config.yaml
n_layer: 12
d_model: 256
n_head: 4
n_kv_head: 4
head_dim: 64
d_mlp: 1024
vocab_size: 2048
activation: "gelu"
norm: "layernorm"
norm_place: "pre"
norm_eps: 1e-06
positions: "alibi"
qk_norm: false
attn_scale: 0.125
bias: "all"
tie_embeddings: true
parallel_block: false
init: "normal"
init_std_qkv: 0.0212
init_std_o: 0.00433
init_std_up: 0.0212
init_std_down: 0.00433
optimizer: "soap_variant"
lr: 0.00706
lr_mult_up: 0.903
beta1: 0.95
beta2: 0.99
lr_head: 0.0126
grad_clip: 1.0
warmup_steps: 200
schedule: "wsd"
decay_fraction: 0.76
decay_shape: "linear"
final_lr_fraction: 0.0
batch_tokens: 262144
seq_len: 2048
doc_mask: true
train_tokens: 605000000
steps: 2308
dataset: "wikipedia_en"
Each number is 50 + 15 x the weight over its row's rms, rounded and kept within 0 to 99. Layers, rows and columns count from 0. The size before them is the row's rms in percent of the matrix's.

# q: layer 4 attention query, 256x256, rms 0.127, rows 0-52, columns 192-255
# k: layer 4 attention key, 256x256, rms 0.127, rows 0-51, columns 192-255
q0 087:72 31 39 61 19 53 29 51 59 64 32 49 39 71 44 55 30 57 69 34 44 45 51 27 52 56 52 37 24 27 42 71 37 47 60 56 43 25 56 78 81 36 53 58 44 39 66 40 60 17 37 55 25 50 40 56 58 48 32 32 45 45 62 47
k0 088:62 44 45 49 55 68 68 42 38 50 53 42 39 26 42 50 36 15 30 55 25 54 41 64 56 68 86 50 62 55 28 36 76 14 57 70 69 43 33 36 59 42 44 54 65 52 83 46 08 44 65 43 58 60 66 50 33 36 44 47 62 40 68 67
q1 092:48 52 61 71 86 38 35 38 74 61 43 44 26 47 61 77 41 50 58 34 74 59 61 45 55 68 52 62 60 51 39 48 18 25 42 45 36 41 49 53 43 51 62 42 51 47 74 46 54 48 56 70 64 26 51 34 74 37 39 67 34 87 22 49
k1 088:65 49 44 68 27 36 40 64 65 71 72 57 60 41 49 43 56 45 52 45 39 42 41 31 03 45 56 55 68 54 83 45 39 62 51 31 34 71 68 39 56 26 45 16 67 63 81 69 61 50 59 38 56 44 75 55 47 50 48 44 57 52 60 23
q2 093:36 64 21 43 57 46 71 40 43 46 49 43 32 52 66 81 65 83 46 36 25 71 26 36 50 44 33 75 78 48 47 23 66 44 43 73 36 49 56 85 39 40 64 47 58 35 45 46 48 46 51 47 49 38 49 59 68 52 54 56 45 85 59 46
k2 085:55 42 40 40 55 50 45 85 99 52 75 44 42 62 42 36 64 49 22 62 42 58 85 21 41 57 58 43 40 45 54 43 55 87 65 71 30 62 41 51 34 61 59 56 60 78 51 62 58 60 52 54 36 71 56 76 69 50 56 41 68 30 59 19
q3 092:41 33 43 69 49 38 67 39 60 55 55 64 44 72 56 46 50 38 43 57 27 72 32 41 56 32 31 66 60 51 29 47 44 28 32 38 72 65 07 55 59 33 45 58 36 40 52 39 62 51 15 78 70 41 59 61 71 26 70 17 43 31 60 37
k3 082:74 57 52 17 30 50 36 68 48 56 70 69 62 18 44 60 39 43 52 69 76 20 67 34 65 46 53 27 46 36 45 43 31 51 60 61 63 44 57 30 53 36 55 37 41 47 67 19 76 56 50 68 54 49 51 67 46 65 40 68 57 66 59 47
q4 091:54 46 46 88 75 53 59 67 59 25 55 41 44 25 38 57 29 59 59 48 21 78 43 36 48 49 46 64 66 60 56 71 53 46 30 49 56 32 42 53 80 32 53 61 57 77 45 31 14 39 17 31 53 61 64 25 37 54 74 60 52 72 43 68
k4 083:37 10 55 48 38 69 49 34 57 59 57 75 64 70 58 40 67 53 45 72 39 32 49 56 79 48 25 61 62 55 68 31 57 39 66 74 68 63 51 29 70 83 69 51 40 60 40 42 51 46 71 23 45 62 41 85 76 62 22 53 41 43 80 63
q5 094:63 46 44 46 56 60 51 68 72 57 65 49 38 48 63 35 62 57 48 69 50 72 28 47 38 50 51 51 81 63 67 58 45 55 50 55 53 62 33 44 64 34 50 61 32 81 50 50 59 21 50 71 54 72 54 52 40 55 72 68 79 64 61 52
k5 083:48 62 37 78 37 62 33 39 34 48 31 61 26 57 47 56 71 81 55 68 12 47 67 53 39 51 50 63 56 73 71 70 60 39 35 72 77 53 39 62 62 41 74 70 61 55 45 56 64 63 31 40 43 28 36 49 61 81 56 44 37 43 30 63
q6 100:42 41 31 53 47 45 23 18 59 41 40 65 65 53 55 36 52 24 71 53 50 23 37 39 45 32 69 63 48 49 46 54 40 44 55 64 43 68 58 63 26 61 77 39 72 55 32 85 61 32 47 35 73 43 60 92 66 29 48 38 53 20 93 72
k6 082:33 50 99 60 18 55 15 53 52 44 62 32 37 69 62 61 66 19 57 61 78 58 69 48 69 60 76 50 39 40 59 68 65 39 44 50 50 48 44 79 64 55 19 51 51 62 83 38 48 49 60 68 62 43 74 34 48 42 47 55 51 72 26 28
q7 089:50 28 53 31 68 64 29 49 60 43 50 64 63 49 48 16 61 43 36 46 45 48 58 28 45 64 37 30 50 57 78 34 50 63 42 32 59 64 38 44 37 65 40 40 42 47 64 40 47 44 55 59 47 35 66 92 66 78 71 56 56 32 46 63
k7 084:41 45 64 51 51 39 48 91 52 58 63 52 51 65 54 47 53 57 63 32 37 45 59 61 43 61 68 56 65 73 30 53 09 51 16 24 54 43 42 68 64 26 67 57 44 67 71 59 40 31 71 47 45 12 20 46 30 59 33 53 56 34 46 39
q8 093:58 55 60 58 63 71 43 44 56 61 57 45 25 65 60 34 48 65 37 57 65 58 52 47 55 27 48 58 54 52 42 55 78 58 43 18 41 53 43 58 46 34 70 53 34 54 38 58 52 71 38 32 41 36 60 63 29 35 58 91 53 70 61 25
k8 084:26 51 40 43 26 60 60 59 60 04 44 57 56 28 52 40 64 47 63 47 84 40 53 29 16 53 63 59 20 52 63 60 55 60 66 62 59 52 56 50 41 84 53 48 68 66 42 36 39 27 63 28 44 44 65 32 77 55 40 42 54 29 46 67
q9 089:69 46 63 35 31 43 47 36 31 65 69 71 33 52 57 50 43 09 77 47 39 37 23 68 36 74 60 52 40 47 29 19 65 54 47 46 43 17 55 53 30 54 54 48 52 42 30 45 49 51 57 67 28 59 52 33 38 44 51 41 62 52 48 60
k9 082:30 55 51 48 90 60 46 51 75 46 43 50 59 52 41 41 71 45 50 39 36 76 36 55 56 56 55 62 46 40 40 72 51 35 51 62 99 67 40 26 35 55 35 39 41 28 66 54 59 52 59 72 59 33 57 46 68 74 52 45 42 27 68 56
q10 098:64 26 37 34 37 50 48 50 46 81 41 37 32 38 69 42 27 48 57 51 12 24 58 44 69 72 54 49 54 47 73 38 53 50 44 54 51 49 45 53 33 54 39 38 46 45 30 64 58 54 55 40 52 39 65 56 05 35 21 49 61 48 40 51
k10 087:32 33 41 37 44 52 42 57 84 40 83 21 73 55 46 51 65 53 56 34 51 28 57 45 29 57 60 27 51 63 67 62 61 56 40 50 45 25 54 84 52 31 72 54 65 54 48 72 45 61 31 47 49 61 28 54 36 63 38 19 66 43 51 68
q11 097:39 57 78 61 53 56 77 71 25 41 47 39 34 46 49 37 41 44 21 37 51 42 48 81 70 65 59 52 64 17 63 76 62 35 52 47 50 09 49 27 66 21 58 43 34 55 40 62 46 54 54 66 63 61 73 24 47 32 44 35 56 87 67 58
k11 080:63 43 43 53 37 41 75 38 62 44 60 66 60 70 52 42 68 48 83 40 67 44 55 55 45 39 25 65 53 32 37 16 54 42 55 35 36 59 30 24 77 88 38 37 68 30 42 30 54 89 47 40 71 53 32 50 59 69 18 66 38 36 32 61
q12 083:97 50 32 42 51 39 23 47 54 38 63 66 48 33 57 66 70 29 55 29 41 48 48 52 49 60 48 52 55 52 66 40 58 79 52 20 46 86 43 24 32 34 66 55 38 55 57 73 47 40 75 69 73 57 60 52 52 44 44 42 34 46 44 66
k12 084:53 30 38 37 68 27 47 55 41 69 51 49 27 58 55 64 46 58 75 49 56 67 45 48 54 74 48 42 70 83 74 54 46 59 42 54 58 51 54 47 34 56 41 59 65 61 34 28 49 83 08 40 43 56 64 35 56 50 65 40 42 55 28 43
q13 097:49 27 35 39 54 41 30 52 57 50 69 74 35 72 59 37 56 27 47 59 61 71 60 60 56 42 35 37 47 23 56 56 53 55 48 43 47 55 53 38 76 49 45 46 47 72 32 54 26 62 58 53 55 56 49 32 19 31 50 46 54 48 66 23
k13 089:54 63 59 36 45 15 52 42 39 39 39 09 60 32 31 55 49 63 55 30 60 51 55 06 75 33 51 51 81 51 28 64 32 33 65 43 46 41 41 40 51 34 52 54 33 68 35 69 65 54 52 75 52 57 60 51 50 56 51 41 52 21 44 44
q14 096:55 43 30 47 66 69 48 53 34 59 45 31 29 70 61 58 29 48 35 43 36 59 39 28 41 45 53 40 75 53 49 56 53 42 90 38 49 73 50 37 75 52 47 28 47 69 24 45 64 41 64 23 65 45 41 63 46 37 55 53 48 33 59 37
k14 086:67 69 65 74 33 54 32 54 70 30 53 69 62 70 32 55 35 39 40 56 52 56 64 56 70 34 45 45 59 77 61 73 43 71 33 48 53 42 57 28 33 54 57 69 34 58 60 41 40 44 42 60 41 50 89 79 43 51 31 48 33 68 36 52
q15 092:55 87 74 36 40 50 62 70 39 65 55 61 30 50 42 46 51 42 65 60 46 48 55 54 39 67 57 48 42 26 58 53 48 49 39 70 58 80 82 74 26 65 41 81 57 29 67 62 69 62 79 52 53 45 66 49 25 54 22 43 68 48 53 53
k15 084:49 41 55 27 58 60 38 12 21 36 32 26 69 46 47 44 63 62 48 40 39 57 59 24 58 34 30 24 46 24 77 54 62 77 44 38 45 51 39 52 39 21 58 64 40 82 45 41 62 43 31 42 54 54 52 50 54 45 48 33 56 32 25 44
q16 093:25 50 58 56 59 50 38 51 62 48 52 52 60 85 45 65 51 68 51 62 33 58 38 57 51 23 48 43 36 42 50 31 23 86 36 34 53 76 74 70 42 62 38 28 57 40 32 90 33 51 34 74 58 36 60 23 45 23 53 38 66 52 61 58
k16 082:42 43 58 52 43 32 85 57 56 55 57 36 65 49 59 52 55 25 49 51 54 55 66 47 53 45 68 24 55 70 34 55 67 32 49 62 28 40 42 44 49 55 65 57 78 59 48 35 53 37 69 64 64 67 42 55 57 46 74 61 63 42 58 57
q17 091:54 62 22 25 47 47 42 63 35 63 32 27 37 63 36 43 33 43 28 43 41 37 65 36 61 59 97 46 59 49 63 55 77 46 44 43 45 65 51 68 83 63 41 39 61 38 53 50 32 46 55 55 60 45 29 68 44 49 25 43 54 47 83 58
k17 088:44 42 54 48 54 47 59 32 64 39 71 53 41 48 31 76 67 57 56 30 37 47 41 78 46 41 47 45 47 38 68 60 64 13 33 42 21 45 63 36 46 26 11 25 53 57 35 41 69 52 37 53 59 26 50 22 32 61 54 22 59 54 53 42
q18 089:87 43 42 36 33 48 85 59 27 51 39 62 58 49 48 51 44 42 44 58 69 60 54 65 21 61 44 48 49 28 42 55 60 23 50 42 57 27 50 70 47 35 45 50 58 37 60 55 47 46 76 55 58 50 41 44 37 67 31 37 36 50 22 44
k18 082:55 50 47 42 69 27 43 39 56 36 56 42 26 40 63 20 56 74 64 63 47 66 41 72 50 69 48 72 59 54 63 55 38 46 53 43 69 47 40 31 63 43 45 35 56 33 29 48 47 55 48 32 51 49 63 63 63 32 60 74 43 24 41 62
q19 100:66 50 60 91 73 29 70 36 57 62 44 56 83 72 50 36 56 66 69 63 59 56 56 45 52 65 24 11 17 45 51 52 41 42 43 78 48 33 35 57 47 27 44 39 37 39 51 43 35 47 33 46 41 41 34 48 38 26 71 38 60 74 36 63
k19 082:58 49 69 44 44 39 71 61 50 36 48 46 54 61 60 43 40 59 61 51 40 42 73 58 50 38 29 57 47 21 48 44 52 58 23 23 80 22 60 66 59 55 21 96 60 66 39 69 55 57 67 43 70 40 45 35 40 44 65 65 42 67 66 31
q20 095:45 70 55 62 55 53 72 59 75 31 45 25 62 41 59 66 32 42 35 50 05 45 62 72 65 56 47 56 56 47 49 17 36 58 44 24 56 30 41 48 51 64 35 51 61 43 18 61 49 73 43 36 51 51 47 52 65 55 70 75 36 59 81 35
k20 084:61 65 69 62 18 92 37 62 30 48 61 78 84 48 53 38 69 71 32 55 38 62 55 27 53 77 38 43 66 49 92 68 58 66 37 60 50 78 79 37 53 58 46 57 59 34 43 48 46 35 39 63 36 86 52 46 45 51 47 12 55 57 40 51
q21 091:49 34 72 65 39 58 67 33 23 15 63 32 53 67 47 48 67 24 39 64 46 29 52 32 54 47 41 36 35 29 60 21 66 51 36 51 43 42 39 42 42 31 50 86 32 57 59 54 48 38 54 32 67 43 43 45 61 73 30 45 35 61 62 79
k21 082:36 67 20 60 58 78 34 65 63 42 27 48 36 41 51 48 33 57 52 51 35 51 71 69 49 69 48 56 56 35 42 60 40 49 65 29 37 68 35 45 39 75 64 30 50 30 69 37 15 40 49 71 43 18 27 78 63 68 69 43 66 64 48 51
q22 098:45 55 52 45 68 61 50 52 43 59 62 53 32 52 52 53 64 29 71 87 33 67 30 31 47 24 40 51 39 30 62 39 52 38 31 66 25 50 57 44 59 49 69 61 58 68 34 46 52 61 44 59 81 41 37 54 59 50 45 45 48 38 37 25
k22 084:59 85 42 51 33 41 47 74 49 47 43 58 37 39 44 37 50 42 36 45 31 51 48 25 56 56 45 39 64 44 61 68 64 33 66 48 54 52 49 41 56 57 45 56 42 25 34 55 67 40 46 48 44 62 77 66 27 63 49 69 93 53 55 57
q23 091:44 32 45 45 58 36 27 47 57 55 39 39 52 60 77 47 13 29 51 58 55 37 54 63 41 60 59 60 83 66 45 53 46 44 38 44 15 47 49 35 78 39 45 17 41 68 47 60 44 34 54 71 27 42 41 77 39 15 99 45 30 29 35 61
k23 085:70 38 17 37 52 40 49 45 47 58 65 46 77 51 64 53 75 66 51 44 54 33 68 44 53 54 59 51 42 48 59 49 49 68 38 40 70 25 54 21 34 54 48 56 72 24 47 35 47 72 73 37 72 58 32 65 51 52 37 59 71 54 43 69
q24 092:35 48 34 29 29 65 43 37 45 56 61 51 66 42 41 45 38 40 79 42 40 35 71 80 23 81 64 65 65 74 55 38 27 58 55 50 72 55 60 68 78 57 59 63 39 61 64 36 36 61 73 57 81 48 48 61 40 47 39 85 79 49 55 40
k24 087:43 48 48 60 55 38 64 58 66 48 53 35 50 38 62 12 53 45 60 75 40 41 53 23 46 35 34 48 43 47 52 83 41 41 37 56 41 46 60 50 50 47 55 47 56 55 41 42 48 24 45 45 52 67 36 33 37 41 58 50 56 29 63 58
q25 099:33 85 62 67 17 52 41 65 66 53 57 45 56 48 61 81 47 66 51 60 44 38 61 52 60 34 77 47 23 64 61 37 59 50 45 31 28 40 50 53 55 67 37 35 55 35 53 41 24 43 58 46 54 94 53 53 51 66 40 24 38 62 31 74
k25 086:40 29 29 35 83 60 54 43 44 45 43 34 42 33 39 43 68 69 29 38 34 60 48 53 58 36 39 40 53 71 47 56 36 36 56 53 40 14 38 41 60 74 50 54 61 33 61 50 43 36 57 75 29 30 52 41 60 26 30 58 33 41 59 44
q26 099:73 62 59 35 67 32 46 49 51 56 45 64 53 54 31 59 46 33 29 58 00 43 40 58 76 76 54 77 49 38 43 21 59 34 47 32 49 44 67 41 68 60 64 25 45 57 75 35 63 66 53 22 42 54 45 69 54 32 53 59 85 52 58 60
k26 089:63 30 39 40 48 69 50 76 51 47 51 34 63 65 85 44 78 77 54 72 55 47 73 35 19 66 42 21 75 43 55 71 42 17 69 65 63 74 26 68 52 56 46 56 69 37 33 65 44 49 37 63 42 44 41 34 17 59 55 10 35 40 48 42
q27 092:31 62 34 35 53 60 41 58 51 42 52 37 88 57 39 44 59 61 56 58 47 47 62 47 53 50 52 52 76 43 36 56 61 62 63 45 43 47 36 64 46 53 45 35 49 44 47 55 78 71 36 27 37 35 51 39 56 48 73 43 50 36 34 60
k27 080:40 45 62 77 61 60 76 71 51 47 43 23 69 49 45 58 30 66 14 54 70 62 53 57 22 44 45 51 26 52 49 44 65 58 36 34 88 51 53 53 40 63 62 45 60 72 53 38 26 71 34 50 29 56 55 68 31 47 37 54 76 44 33 58
q28 098:36 30 72 29 47 57 58 41 43 33 53 61 88 62 47 52 54 41 29 54 54 47 59 75 36 48 58 58 52 39 33 41 47 67 57 42 61 27 56 73 48 43 43 38 41 47 32 47 70 45 38 44 59 54 17 44 31 48 45 25 54 28 44 41
k28 087:32 83 67 59 62 34 32 36 35 44 42 25 39 33 52 33 49 51 25 56 59 52 49 66 55 53 26 71 58 48 59 32 37 36 58 74 65 38 53 53 52 58 50 73 68 71 25 66 69 73 71 53 60 43 61 62 55 66 39 66 28 73 23 75
q29 093:24 91 47 48 35 64 58 38 55 50 68 52 66 55 49 64 28 42 44 56 49 62 51 53 57 66 17 64 35 33 56 72 43 68 61 56 60 63 65 73 57 79 36 43 49 31 50 82 36 57 50 36 27 51 50 48 56 32 73 52 40 44 31 56
k29 086:50 36 59 64 46 60 71 50 26 59 07 58 51 26 45 51 42 52 37 74 81 63 18 47 59 39 53 37 49 39 69 35 49 35 47 59 55 58 45 57 69 21 61 52 40 80 41 36 38 54 59 33 26 50 57 38 67 69 30 66 66 48 55 50
q30 091:63 28 74 43 41 42 57 43 58 51 34 39 35 79 52 38 54 67 66 31 69 20 15 45 38 29 51 65 32 39 46 52 59 81 37 44 79 43 43 58 35 96 58 61 64 49 63 39 53 36 47 44 62 68 47 49 60 44 72 46 52 60 45 81
k30 080:29 40 54 74 49 46 47 42 52 60 47 47 43 44 63 49 49 47 63 49 42 67 64 66 42 40 37 41 43 54 69 56 42 51 47 64 42 72 60 60 50 48 38 42 14 42 67 40 25 45 38 60 42 52 32 58 81 53 31 67 31 59 47 40
q31 092:31 50 51 33 48 41 51 60 56 25 50 50 34 46 34 41 77 62 63 33 53 38 55 66 52 49 69 00 60 37 62 67 54 48 43 26 71 64 55 53 25 79 29 50 41 24 53 45 65 25 37 54 66 71 35 66 63 48 46 49 59 54 54 29
k31 083:69 54 51 63 40 92 51 62 49 64 57 57 52 47 89 41 60 51 49 34 37 53 56 39 65 09 60 70 44 67 52 44 76 48 75 59 38 60 64 37 52 59 58 49 62 57 54 46 52 54 36 36 55 66 79 32 44 49 55 38 40 63 76 32
q32 095:29 35 41 58 75 38 40 60 54 50 73 53 48 55 41 59 62 56 42 52 85 75 45 37 48 23 52 33 40 60 43 45 53 62 53 46 65 49 49 53 29 31 19 55 32 71 41 52 45 34 59 48 46 49 47 85 23 14 37 40 35 57 48 37
k32 085:54 61 49 67 45 70 47 60 63 66 39 54 42 37 52 54 38 63 60 76 48 47 56 43 73 51 55 39 63 00 44 59 14 43 57 61 43 67 85 51 46 20 51 56 45 35 61 52 51 71 45 48 83 71 30 68 66 35 80 48 60 68 36 40
q33 091:66 15 46 40 27 55 52 61 63 89 17 67 29 61 69 37 47 47 79 47 35 56 46 38 39 43 55 63 58 84 41 60 49 51 75 45 59 68 44 37 44 54 60 88 44 60 70 57 72 33 26 32 63 40 46 58 43 55 51 57 78 68 63 54
k33 087:46 40 59 47 68 59 39 45 53 60 72 61 58 21 32 49 46 46 47 46 48 70 09 77 59 45 34 57 30 60 68 66 32 46 58 41 78 42 42 65 27 46 45 39 37 62 38 72 54 41 45 66 54 54 48 47 97 49 78 57 37 40 27 54
q34 093:63 38 36 69 64 67 56 44 56 31 42 60 39 66 77 70 61 54 51 53 60 43 34 30 39 37 51 49 58 39 46 54 54 74 34 48 31 75 23 45 41 59 54 68 43 39 52 62 57 73 68 47 44 61 52 13 47 57 69 31 38 36 44 28
k34 082:49 50 66 40 45 51 57 39 43 55 60 03 38 35 31 46 48 51 47 61 53 40 57 79 39 79 47 16 43 47 58 30 69 44 55 51 86 41 69 46 85 50 44 21 44 38 32 64 60 43 56 44 38 34 46 27 31 51 40 36 56 57 41 74
q35 093:46 63 70 67 35 44 43 33 46 46 54 31 38 49 51 26 45 39 66 30 42 43 60 60 80 21 50 30 41 62 67 59 57 44 59 34 47 41 45 62 67 58 22 26 64 55 42 59 39 73 58 21 51 81 34 33 73 18 50 64 60 78 43 44
k35 085:39 38 60 58 40 44 48 60 70 60 67 65 78 63 45 47 37 55 57 58 47 83 50 45 32 59 61 70 69 65 64 78 43 66 66 65 70 37 47 37 55 61 69 77 45 28 56 64 59 41 74 35 54 67 72 68 50 38 74 61 64 60 70 43
q36 093:44 57 61 45 54 64 61 52 59 59 12 64 36 64 61 64 65 36 58 57 66 26 50 78 62 41 69 59 59 21 44 50 41 34 38 61 42 56 52 54 68 52 52 43 57 51 60 52 56 50 34 51 66 80 50 42 28 34 72 69 42 21 60 68
k36 088:46 29 60 71 46 56 70 54 43 40 61 60 60 60 40 33 70 33 63 38 67 80 39 58 25 60 19 29 54 63 69 48 44 54 38 40 29 51 27 81 71 25 94 62 32 55 50 41 55 18 33 12 59 36 45 57 57 43 35 43 62 54 73 46
q37 094:39 58 68 35 44 63 49 22 65 77 38 63 57 19 31 41 60 48 50 54 62 59 57 62 52 46 50 44 62 52 78 51 35 29 64 36 27 68 59 56 33 56 35 27 49 52 70 67 25 60 36 35 49 74 53 46 34 67 57 61 37 66 57 60
k37 081:51 36 44 64 44 51 71 40 37 39 69 26 65 62 56 66 36 55 27 63 49 50 44 63 63 47 60 56 46 21 36 71 36 65 38 27 59 39 65 44 60 57 51 67 71 48 67 42 34 57 51 49 56 43 71 63 30 36 28 64 26 56 54 40
q38 096:41 60 42 65 42 54 59 51 25 51 54 55 60 46 45 71 67 67 33 57 46 43 46 60 43 47 65 69 43 40 86 61 63 58 56 45 45 33 39 51 45 40 68 27 50 60 27 31 52 58 94 40 38 25 74 36 39 63 58 46 50 29 18 39
k38 086:33 53 42 48 56 36 26 89 49 39 48 40 55 35 50 40 32 65 31 50 24 43 48 54 49 20 40 28 55 55 32 39 45 55 09 28 51 38 65 43 73 78 30 53 22 36 53 54 50 51 35 46 52 36 63 50 56 66 32 54 68 36 39 31
q39 100:66 38 60 65 39 61 49 55 32 59 68 16 59 51 60 30 25 49 37 51 58 45 70 45 60 38 42 30 54 69 51 51 56 35 41 49 45 48 33 27 77 40 69 34 42 44 58 58 23 68 57 44 45 53 65 56 43 27 53 57 11 70 58 55
k39 082:56 59 50 52 49 41 43 51 45 57 55 25 47 52 62 45 65 68 71 39 42 49 25 59 62 69 30 31 38 41 37 75 37 52 40 99 62 63 39 54 43 26 31 61 37 42 83 65 55 53 59 65 56 72 35 55 50 66 46 43 69 37 47 57
q40 093:54 47 34 70 61 56 71 41 59 74 44 62 55 57 39 39 38 41 51 53 46 63 52 86 48 44 33 44 39 53 63 45 39 48 40 41 62 31 59 65 24 68 49 42 45 60 46 43 88 35 54 49 72 45 50 54 61 35 51 71 36 57 41 54
k40 081:12 67 63 38 42 29 31 39 50 70 30 53 60 61 48 31 41 36 48 56 59 67 48 45 32 60 62 60 53 55 38 27 46 37 59 55 57 36 55 38 49 56 81 34 57 62 43 44 67 74 57 55 42 55 34 59 73 73 38 17 55 48 72 68
q41 096:46 30 42 54 49 51 58 59 59 29 50 70 35 51 33 70 53 54 57 24 66 51 06 55 78 67 57 54 52 20 80 49 14 52 33 62 46 36 67 60 43 51 61 38 56 43 51 55 62 35 43 38 48 40 59 76 40 73 34 00 75 61 61 44
k41 086:51 50 50 57 53 30 80 38 52 42 41 51 38 47 41 28 48 35 57 54 31 46 42 24 60 50 52 69 69 51 63 41 32 75 55 66 42 51 45 41 32 51 18 64 28 67 47 35 42 65 35 64 56 59 45 45 27 42 44 76 39 77 67 60
q42 090:74 57 26 54 43 37 47 50 67 44 43 62 16 51 42 22 66 50 92 56 62 65 38 51 39 50 50 54 35 44 65 45 44 71 57 37 26 34 68 61 26 74 85 70 50 47 56 40 35 50 63 91 73 51 35 58 50 56 57 45 40 41 55 41
k42 084:56 56 57 52 58 51 38 34 56 36 56 66 43 61 32 57 77 07 27 58 46 29 60 32 45 38 48 49 48 26 46 56 50 52 32 65 58 42 54 45 56 48 57 38 68 46 59 61 62 32 44 52 31 60 64 32 37 28 34 57 49 41 52 45
q43 087:64 20 40 41 21 79 35 33 28 48 45 48 47 36 58 36 33 35 44 61 64 48 24 53 44 58 56 72 65 47 14 67 48 59 64 67 56 41 33 60 65 21 49 51 26 26 41 55 53 33 76 53 63 30 62 60 37 35 45 69 44 54 69 24
k43 086:39 50 79 57 51 25 60 30 77 40 45 41 54 36 36 45 65 22 30 49 25 39 48 66 42 69 43 57 52 35 46 27 47 51 51 45 31 47 54 65 33 37 38 34 67 41 51 51 41 66 65 32 22 39 90 42 43 31 55 32 49 25 22 52
q44 087:64 41 61 78 37 59 59 37 66 56 86 44 67 63 49 27 52 46 54 60 59 40 62 25 78 66 36 53 48 42 64 64 42 41 30 37 30 22 44 50 49 44 29 71 48 69 22 30 44 55 60 38 79 55 25 66 40 46 63 64 55 55 50 49
k44 086:61 22 46 23 49 34 81 47 29 33 29 32 44 30 68 31 43 60 52 38 52 26 18 80 30 40 35 31 46 49 18 58 49 52 54 54 63 52 31 40 54 45 52 44 24 38 46 39 51 39 36 44 27 39 59 41 47 58 47 43 46 37 39 48
q45 095:82 56 63 41 39 75 22 49 48 44 49 29 58 43 47 49 61 66 41 48 75 51 42 71 57 35 57 37 33 34 59 28 69 43 60 44 48 71 24 53 58 41 44 51 50 41 67 94 25 57 27 55 42 69 72 53 36 38 63 49 22 64 32 35
k45 085:55 46 47 37 44 35 62 43 62 53 50 37 37 58 61 32 51 47 67 60 28 68 63 62 73 92 44 29 63 68 55 53 25 29 51 45 49 53 56 57 63 58 55 81 57 75 43 35 31 36 43 52 48 53 33 69 64 58 37 61 67 80 64 31
q46 095:27 27 64 29 32 46 38 30 30 47 40 38 44 42 12 81 48 60 63 68 50 40 41 61 58 54 55 52 20 44 45 46 75 20 34 46 41 56 61 25 32 59 63 33 48 69 52 52 47 71 45 56 49 64 60 39 47 69 60 27 46 45 53 35
k46 085:39 39 46 83 85 58 51 37 58 36 34 55 45 29 52 43 42 48 71 38 44 66 65 59 72 51 56 21 63 33 43 58 45 71 35 52 14 52 63 27 74 81 71 23 33 50 45 44 53 30 46 87 53 24 58 35 48 38 33 51 52 50 47 61
q47 095:56 35 26 08 87 69 80 44 45 51 44 33 50 60 40 51 39 54 32 37 49 41 63 78 32 59 34 30 51 30 30 21 53 60 64 39 48 29 62 59 34 53 38 57 37 57 61 74 74 36 53 51 42 63 37 60 40 51 52 57 50 45 41 59
k47 080:54 72 71 42 28 30 59 60 33 19 45 64 55 41 34 66 51 66 42 48 64 39 23 25 58 57 51 43 58 46 42 38 61 39 37 61 66 55 42 40 48 58 68 51 24 17 20 51 65 60 70 70 76 49 70 70 82 59 39 52 54 41 52 74
q48 087:51 52 51 63 63 63 52 69 27 41 10 73 77 40 52 28 23 41 33 26 35 46 46 64 54 31 32 66 58 54 38 54 29 58 42 37 48 54 50 37 60 61 30 45 63 61 31 52 61 68 12 36 49 41 51 51 41 51 33 39 45 57 35 54
k48 083:56 33 29 34 58 75 31 64 60 55 63 68 38 74 39 64 71 18 51 53 56 73 27 28 33 62 42 23 56 29 34 57 48 39 50 46 47 52 56 50 48 49 57 45 51 73 44 54 36 61 43 47 27 72 66 44 88 47 65 56 57 48 51 54
q49 094:44 46 63 66 71 36 61 47 49 43 61 64 50 74 52 39 40 53 61 48 78 38 59 57 26 42 37 35 44 57 52 61 54 54 44 39 44 59 46 52 38 41 42 62 70 42 30 58 32 47 64 46 35 71 49 65 49 53 44 69 35 77 33 67
k49 083:52 56 32 48 74 38 61 36 26 50 41 41 47 57 35 51 44 55 59 60 47 55 24 30 56 45 33 55 53 38 55 40 42 58 58 62 57 33 41 45 41 43 47 57 72 70 33 25 78 46 70 41 62 43 70 48 45 33 49 42 68 53 46 28
q50 088:33 58 44 59 47 64 35 53 43 52 60 42 46 67 63 56 63 46 46 54 35 65 30 47 42 76 48 58 33 24 53 54 48 68 51 46 38 32 44 51 68 56 62 25 53 47 61 81 55 06 59 72 53 59 50 51 45 69 61 40 42 70 58 80
k50 088:33 65 75 61 64 66 60 41 20 65 47 53 35 58 48 43 20 43 47 40 66 48 76 83 62 31 80 53 63 38 32 52 65 23 70 66 46 45 28 69 47 43 55 38 61 31 23 66 31 47 40 76 44 39 51 46 81 56 60 43 52 35 45 41
q51 094:44 51 57 63 50 36 47 52 24 53 54 31 50 55 74 39 42 49 34 48 63 51 67 42 37 42 17 44 69 61 58 39 23 43 79 38 57 36 48 43 56 49 59 44 47 48 55 59 56 31 43 48 33 45 51 63 52 84 28 65 31 59 62 54
k51 090:50 50 52 69 76 27 51 39 33 38 37 60 45 61 53 46 45 44 66 42 71 70 17 84 51 52 55 31 27 71 54 45 15 57 48 57 39 53 46 32 86 62 54 58 42 61 80 45 53 55 67 83 70 55 72 60 71 42 73 65 27 72 54 75
q52 095:33 43 50 62 53 51 49 35 34 59 54 30 55 41 42 39 43 58 47 31 49 63 25 34 32 42 54 46 55 65 42 31 24 31 74 25 58 27 65 93 42 67 68 33 73 36 53 41 56 45 47 53 43 38 83 55 64 72 57 58 70 35 54 41